{"n_layer": 10, "head_dim": 32, "norm_place": "pre", "positions": "rope", "rope_base": 10000.0, "rope_fraction": 1.0, "qk_norm": true, "bias": "none", "tie_embeddings": false, "parallel_block": false, "init": "normal", "optimizer": "muon", "lr_mult_down": 1.5, "doc_mask": true}
Each number is 500 + 40 x the weight over the matrix's rms, rounded and kept within 0 to 999. Layers, rows and columns count from 0. Numbers have three digits each.

# down: layer 4 MLP down (transposed), 1344x224, rms 0.0311, rows 651-665, columns 0-223
# up: layer 4 MLP up, 1344x224, rms 0.13, rows 652-665, columns 0-223
down651:493553523558626500461495490537445532506519496560538475442569383537580503479501520560430411483580505477553534479439492507450443465481435581442476485501515563534571473539439519574524513441582495527495405520540465513493421490459486563556521484429530532462447538558517417559545471485501536525494542500488537488465558538520486589515492503459491585504489572506537533535430540448529510619574430477467451438439528461469574455520467402541527521485496515487550532555423417508443530500512480401481492488476521481561538501496539486525608468530414565432597458509494482500530453539476501454463525479583525454487584491442525618573537465379446516587462598498512452528446526512439584504584
up652:484489498480532495528482532492466501494473494535494525449499511515534492458505444531520513529594501529561572523455553553483519497504538431450506533502469536515496512513447455509553459467532419476516473523457435495528506503478490538518529545448455534518487460512445564510502475522483521550554546508544480435529505480515429451549484466517529458501517451490510477497481498531506487485516495523496493504491477485473481467531469480473491515505499524532612568491486514443475457507517538448459542489524446458502492425505527483481473457460485420558493546520534520548542562491508492520554516498495431542523511498504483470531502509524496508493450437467477553474560489510543546511439
down652:504454588433501443536508478510499448456503420486516526507498525493539479478478509491548489518455495497473461551497482526503527557480470548496543499497476519513525509497497527452529520516504588513484477471483469499430369500464492534480471580489509504504503480562509507527511468505473512474481470518476540503493497452460500525539476464486442509463557456506462526485512432493494489474485524473546498489460472479522504470465541494455467531456473514553490431508512469512460494497475508524470502490484512498467530501527445508537497507475486474459551529506469498441500496531522497481485538504509519533524473447500439544534550491542461512480497504569507497492477505488445572530569
up653:525503450408496565514517506501579484556527517477552519487451492424459474476544474564444411500580518486419452480541478531462508467514456573407503488468430529492468553469495444488537539523475507463501539443470518554517534493452605608514513462502445552507512456532566551480483497572556391534510522489460440510556443468390491449494526517515527471513509528493512528509531495543478484441603432416423518461437501501587448487545401505512591528410555406566543478594369505544521543468515556485488525439508526510485436472477459464468448497502470436469481479396545488480492593519350496553537488512410565515528501595443437459451401456517558387481553481488530489571548456425485449551497
down653:505494476459453440507389501487500525517544573528619507466555446476467488487551473566458591476421538596510494581507495504478455561513510553521466493509493444528439496422583519498486461513513547428496465470471463612529549504517512440575480591486413568555475496490422511490495514433555491506470559491635465419476532478545592541547535428486487507502510571454440576494467539462555519529550465479554370404537468520414532473526521614462535409451513500533543566460512611498474464540529442438476470549622490483547515522499484443562434390504462447521497558531586468448518496465489493546460419501473584410378645459517458519499412518560498523547502525491546570503438385512494548511609
up654:531513527465456426448449432554515509482535470468420437491516419509478449555514521558555478481486455547490518521432488524437441526509538483498579532478511470525527593549412506459491478519442481464554515564548528516526541530518488482462540482474541518447520428552533425471466555461547480474442468504530521506506433490473471434565446509508505544574497521487490516437491486530494533466458539497525471521537465506485535464506560518501550563562457455489531472477483465527479533489498537499511434431594525477370549521560576509472494459453498533510451515553458486531554412526470518412475503542499533462518449406503493505474529507483553454528505500546520545488478470550493560521399
down654:509561566467529463503545448539507474468592499473453491528472477518480500445554447492520442517481506536411455575424524502445442512377516534476478420482414488484523510498488501458536473530547504533487560524503471515448632524563490522419538466524556513446578426519445468505443488477482522517488484527482508593503455523510505477523524514543532531555451431477497475531475506487430527504471537513501487535494561499508513473566562481543471504517460517481493527430467431517488484540556524540590478444475465434436484524485590487585542447527542498505558513463472392473495462583545538488501517556535498482523494480493484512477469486483496460518467564590483439496497473488546503531530
up655:469472427584502494454546536558569532447470489420545558485428576559537517481530558532494488496494504522503552471464408557507491506499466481428467523471456534529421591480570443495469528540536500450590524452482461603509562493526561496579498547449530477503483499476510436565505621531490493498509457539477516571484518451502417519495455452512529472432545570513475461442450523490483452497500456507535524422430478507484516477521476505501535524472499479522489474617463573498563519568564487455396501416442484522497446513528453529548530458412531485487501469499542490415553465435504534472509438612504440542499476482461535460483485544580532569474513533454567541542500480467468560519455
down655:450418501389456520478525466435494485486460549565476471511557419548414529457558492541407518494498530449474544509485464515498442566480529552517507497466506539423481535516507498515462531509441492525482572554557550578547477552512551519458522504521466501517538502518471431452496523523467570562467564515596441525497532509493445498512571559503565518505538369446471580479483495489449509558535487420426485456469545485512563549465461512415508476483483456455463591445433564497480620513474440448557453511526460544528469528535551406474551451476435536510479436495557497552487515547513532532500487490494531476508551449481509532463470538511535450541393512471462513539460464532465514498547
up656:498505506476514536511467485554531491578469551501490474487565458483523503527488526516503497484509485566534467462543469521449494560505488521492504463484431446519510431542448521561542520548467506472509605470445511558509468507477514555514551483582475496487572515494511469566531478554524465468492425519537478501558477403543413520526511514530532522478492470537463547455553500491549538465526437569456552502564474527518499508446482554504586512505463527557522521501472523448419534458496536494517601491505524523500561533481481543495488491473516460468533535532531481547493460530488512500483440430531493492481494445571463494516556531474479552490557532476499514406519541464462488538493
down656:478540522487498549568483512504491451546463457488496566498484542459494550470594528582508621457542409514527586521499509478443505457453491497573551426597475552450548507514486516544533546511461529512479535512446515477482487519490544558473483551560462476479447464482479518529544497488486537401527543528471496483479458463511498517516433461467491472499463444502523522461551446550495484448600517455468534503549576453507463564522507542462511484470499486469586421435556495486491467531438530489506500490520520551466470482511511501487523398496491516492396565495491546508455541513444508439519488479488493474491436490531519551531497544451506486451539536498532460464515516494473557523584
up657:517541542483441447517450519463459482501510476475518533545540513520450527508469466561543531523518552568484475491457466550496483501456499517474544449510452539501455536522470540458512471505524496430495610445555510484446528502513494443501475510440469555516504552512564444464482515530532561477497445480596467471503497536473469537471535471479479443464442515507464465509526480519453462453479511503433550498474433485520490536456547603522522505542457472534501518573480500440510487504499472498503468478480492565446491451509497444522507519574450462466500488570542488496503502466515429460484494494514487552475537474493500485495494481517470465493531465522533516520514429517499476492572
down657:527604498566498524446536540497506518453460493444425475478462477441524513427568451414549515563450498512544554500406476449559450494506481553498535554472467476460474429474529516428522471515432505558532544457523494391481574486509392516513475537493452495513494477474484441487410601593497478454545567535505528536585495465485449499506474467468496527535551462513434455482540551462511464453474405504501465508485589488474513488492551516460495476436494439490500481467532534481520556422506520511554641513464492520522461500516431526467529466482486507426590497542508469511585458492514487527545559543563521496497476444498493441503528434486542488569515486562611422550461530453483443461486
up658:487438478481460474507421484495530499593500518506528530484486527454490494489479509452508521403513459599496510549513499442498436526477460498523444526485573497450501530533493489591473545491486467525498516445528538550487464491504503502491460542541541479511500490499495617568478482544508489496495422521514567503533426485499561504551549497531473493480557488477493506492506491493459540497529478481505499481516438504528497502435526485458505500507498559485509475537509490496466530459544444482485479469501533509497464605542510488575483490458542516460483454528513505562493484492495476492499467523492533531524518489517534539500526484444501509516558530474482541504495513519514468501514
down658:476483494493527516474384454493450542445528463536525447490512520528536540520458533539550517511530461503421511513484530562488460532570439496565465514533461534452517564470522510483504477525510481502546505466453502526505484502464477474484491490555513434435444541507432565497550552536487460447421495497573561555542444496512497457464495520476514472439482473557503505549528518497540460486479491568489541547549484525513506459512517440507450492397444548503535515467476497512470551468531478516475442488493503531491520545462446559486479494579521517399453487486556561477471503518542507492568420582514483516513473525401526537630538493495506484541495529478501493422537513522498467435518
up659:458517514577488492477590501480473602488480462469534467520466476569466446514559485491575539504473495507534461458502432466589541465527497517449535531515461497453480473461478506557525426444526429491468515441508535452497534461544437439474450473470579533519505469513471422499517449484487573505539545478493542539452517522461441469519493484522461542489488555512500586491475541505494573421491532510404528511467487471519497490485522526540506464496521439431465538389510494521562528458559481557463492524475567418580450545447558482537457521501452470501491506504441542436530552517485503511537535566433498522561455461469532564507504541450468465495466519512467507494479495483557530477475
down659:528453539566432467511486542426464460525453514510482479508486432554452466560492471525511504593527522496557527426501483491481475562533472493395494498473547498445530496495555603549485518488495469509514526500461483528456506503452469481461461537501515519455477555467460541538508490482531521411478547465521535521489511568541519488446486482520532450533440454506516508481413503437541508571503497533536495507504526500501487499531489491507531498535489538494514514499515462535521389475475514545426530531523595521538550474513524463497503493522458492501497455462512451440545553468508499442482478544411519472483508478484526525530473524513435516461556486580517497534575469518545516547475
up660:477513442488484422535445477538551522535480531504471480559507459516535486512456444579567468436481451489581523544478515491493548509496550507512495477464520484448489474466466508528566551536465531513444455536507529498467488485514546429483528523529469488439485519503533530530399499496537487477527512521443508416557461502542483487538553498534522523517543570469540489567525531550469459481539510555426533508486511515546473450549523481508527532536536485519429478494470529486532538503441494502547528527468494472506484546546501456516474505475479523463493547560554511536532528510508498465463464452549547501500572492496484468536456504571548505412538500477488525508520504509530490523541
down660:553528473509466449511511470505462487449461473494497482595512485505517471524538500506506524415463496466569531518499508508491505466492490489557563521558514478572524504513523545434515489473557431464466432568483516508482570495507517497498498499549540455460533514540454505498460480490550491474514522471499537488481480522479549484500523492493514619474510503479494482544573507543492519509560573426475546513544525464507525526498548521503469460496460511464526385482476524471463537418473537518573514458512410446452478519452513429483477462494513486574524486524554435508515449530543465529501462485500503497520520528502551471511476474557508474479547516527534484482527474517527519532568
up661:479563482520536513473470491534517480488519534537564461530552408494477526487541505436515481547499519461502477488459545436554528509504496606479498494499498518425486484443503444548506513460532524456535549517513476470557498459557549521517453497531468505484551508535524583458484482555563475509518522629505444374512467509533602463445504516476470469509503584451533486428482465520462470454564446463449529545432471484473406522524435554470549477485448465438474467423492473594468485537477474564560528586566535481476527499463500472438501452462514389523522478567499528455483461494482569530551483512491539510525471568464416456475502433436523570454508479541505515504471472500572512511481
down661:509515514578520536484509499432476523529472460498478523487491556506536509459528477452509420480517531449457505520586484492494509493490420461485415499476457469482552492524466568460508523494447487448464526506439515473442502517457560469596588384531484470489510464496490543552452568476467521461549516459485504434427526558495527462487481500478498486540520481472544506535511553471540485534461454526495480433449479445502501512541532518489418471554522484608566515477493443444491555494487567528496548512597447461514465495466547524565433529572551480574485535516498454465547550490517455497550458550557484454421427462515468605572538541513537522530511481550535489442464560481443520459530
up662:454498486461496445477509521431486475489474420500505492475474502479506492498511518488484536517515519497525515469510499490485481498503519537481491502492562487489525501510477518521498510512536544479536506483512500480534517519501506519472517501501530500522490501485488518526528508472490499534503492487478527482487447500475529475497499462510522484453501511493503448462465492485490492518507486502513484491485493513505479512549506487468442482484492478485510459462528481499501518464521512525453470512498560485515509523501496512484484517454516516497520507487509473525539498536483514480500487492509455479515462478464504465475497539467515513504489471478475485514509507461447524537542
down662:509464536525504531496534506528471490499470516504486455531540551492551463502499514485473568489506495478517504540511499515499506486512521505540540517500470500523468512511503532533520550476522490512528503497519527476481492484540447501504503504476482504508513466541547530484524478474489491464478531527509528477489513522504487492496497485491521492488503504539477498498498553499536526506494499434496498490482520492522498460517511517490457495470517475497499508504528471478480507472492513516480527480530507511552541460512502472521501507461528559504483553546501495469466513460496486516497506500481504501510487493505534480520447478495498511535471504492509453455499493488470479472574
up663:502465460520428456518415522596494526442605542444522512510498449463458521521565511501501486491645491462578525474381572605499518453466551487492468584399506493588447452509477451489537439517449594521403428558342466482601461496490495519492514517472423600451558524460416534493475448459595464506452481578521467479496537466436401509495511533485511559451499584444493463478556428438460492557504523518438494504555451500432567503512484518457447524400480493593545534430463504463580493456443501479525512531452494515539524669524603558423504575391397558539510551531396474498406504518498503603487427525448524475610502476480473588474410520479528538410487436587501597466481435524539563493529
down663:497503473476413544610500559628511508428500521461480465533542567550455398415587538489493465606526543474392537546580496497502452481449475477507466475374521502569528512434524409494407520444606546419553539462525487500508496463566621507476542532548536498528497476425524405534456515527410551505477465448509531522463436438616537605448540537471470514573494549499503486548477467574555499547539481509484573423525462486394512512482512392539484620548575533525460460512461491558559495396582515459539511508478441475512543419592514534474552540465544460516488583530434496550458595517483601379566529451464489545491532388498520554528604444570465425489469547486458419493408440500470522538488
up664:551417470590490426455541513544523480417507474387429530525471460510495555526555424509406458481535582527585494506585458437512412509512544516554442499506514433476479417532483515441473495511476481505440503460373527495502441470547509473556598551509524558521492473505486575585482477530534442549447470530502483574529516456550488489474474529422432425455497495508474404498537438435533451509487475507473578622415444500520435463486497489484444565519546475541513477552497638492567513582417594504475480514489454511498469510506438440442519494457404510500554344538431416484480418529507528473517507574584476548457429425524486449487414516519442491568499512504494471411519449508538478497437
down664:394510407491491536528634460531407438534507466453406394493437529552475459430546525536362532496517555488590481527485468451524472511470498475555507445493506555569438496448457461442555483485509500556574515513563525486534466625615493495453548557509565484515525520416477511468478428550615446600493485521580525460535396550571466515481529456474552530534482422408489453453580523445466604408484393433498457485507479571480442391466544492480484513453560452495470474505515524514480510528483507526516535450429455425516562516460576455497458521412585358519502410503558506526468478409569512520497495550429495469495436454490500450496434423570454469517551496451491510519489463487473528511429
up665:504526469499441506434498481507491565523525528515522520528530493520466474448546575516508538538490473465490449561536493487542523424432571512494545507511488533475509542408478541475462488513561494473490459446559616515512548413491551452516523527504541467478485490482442531445501457577449553567483440483440408457492452521460490475467485441486440501492492536458525512518526471470482472459487523550526508574441431500504444520418573499494522524526479511502488469472469463508578435437462547486490481415518455505572589509479472432437462509522537499464543458515481516522462494468484504424528539533478495484489494481433518475519508561521480478560488498527524550535467533388520574504485
down665:475489460413538474515520458499515508428476485527515553561446488447547568514456452537512543537471495588588534543523469480493527522511492500478488515451470517500474555423515524510516557523473572468487523517542466542510441496432484480474420549545493492422463519513466365558587516542550562536527495513543524465528488533501448496505495432447455545501522507566499546507509524535478541531526546513446419502401477508554505479558536438447463578497480583449466531528487527445542518508488521461503425525514470520524522550460493534493457528485606477439511486450493509471488520606507470445508441448554475509458507485547362517565512488508430576525459423547524474471448485509491522517525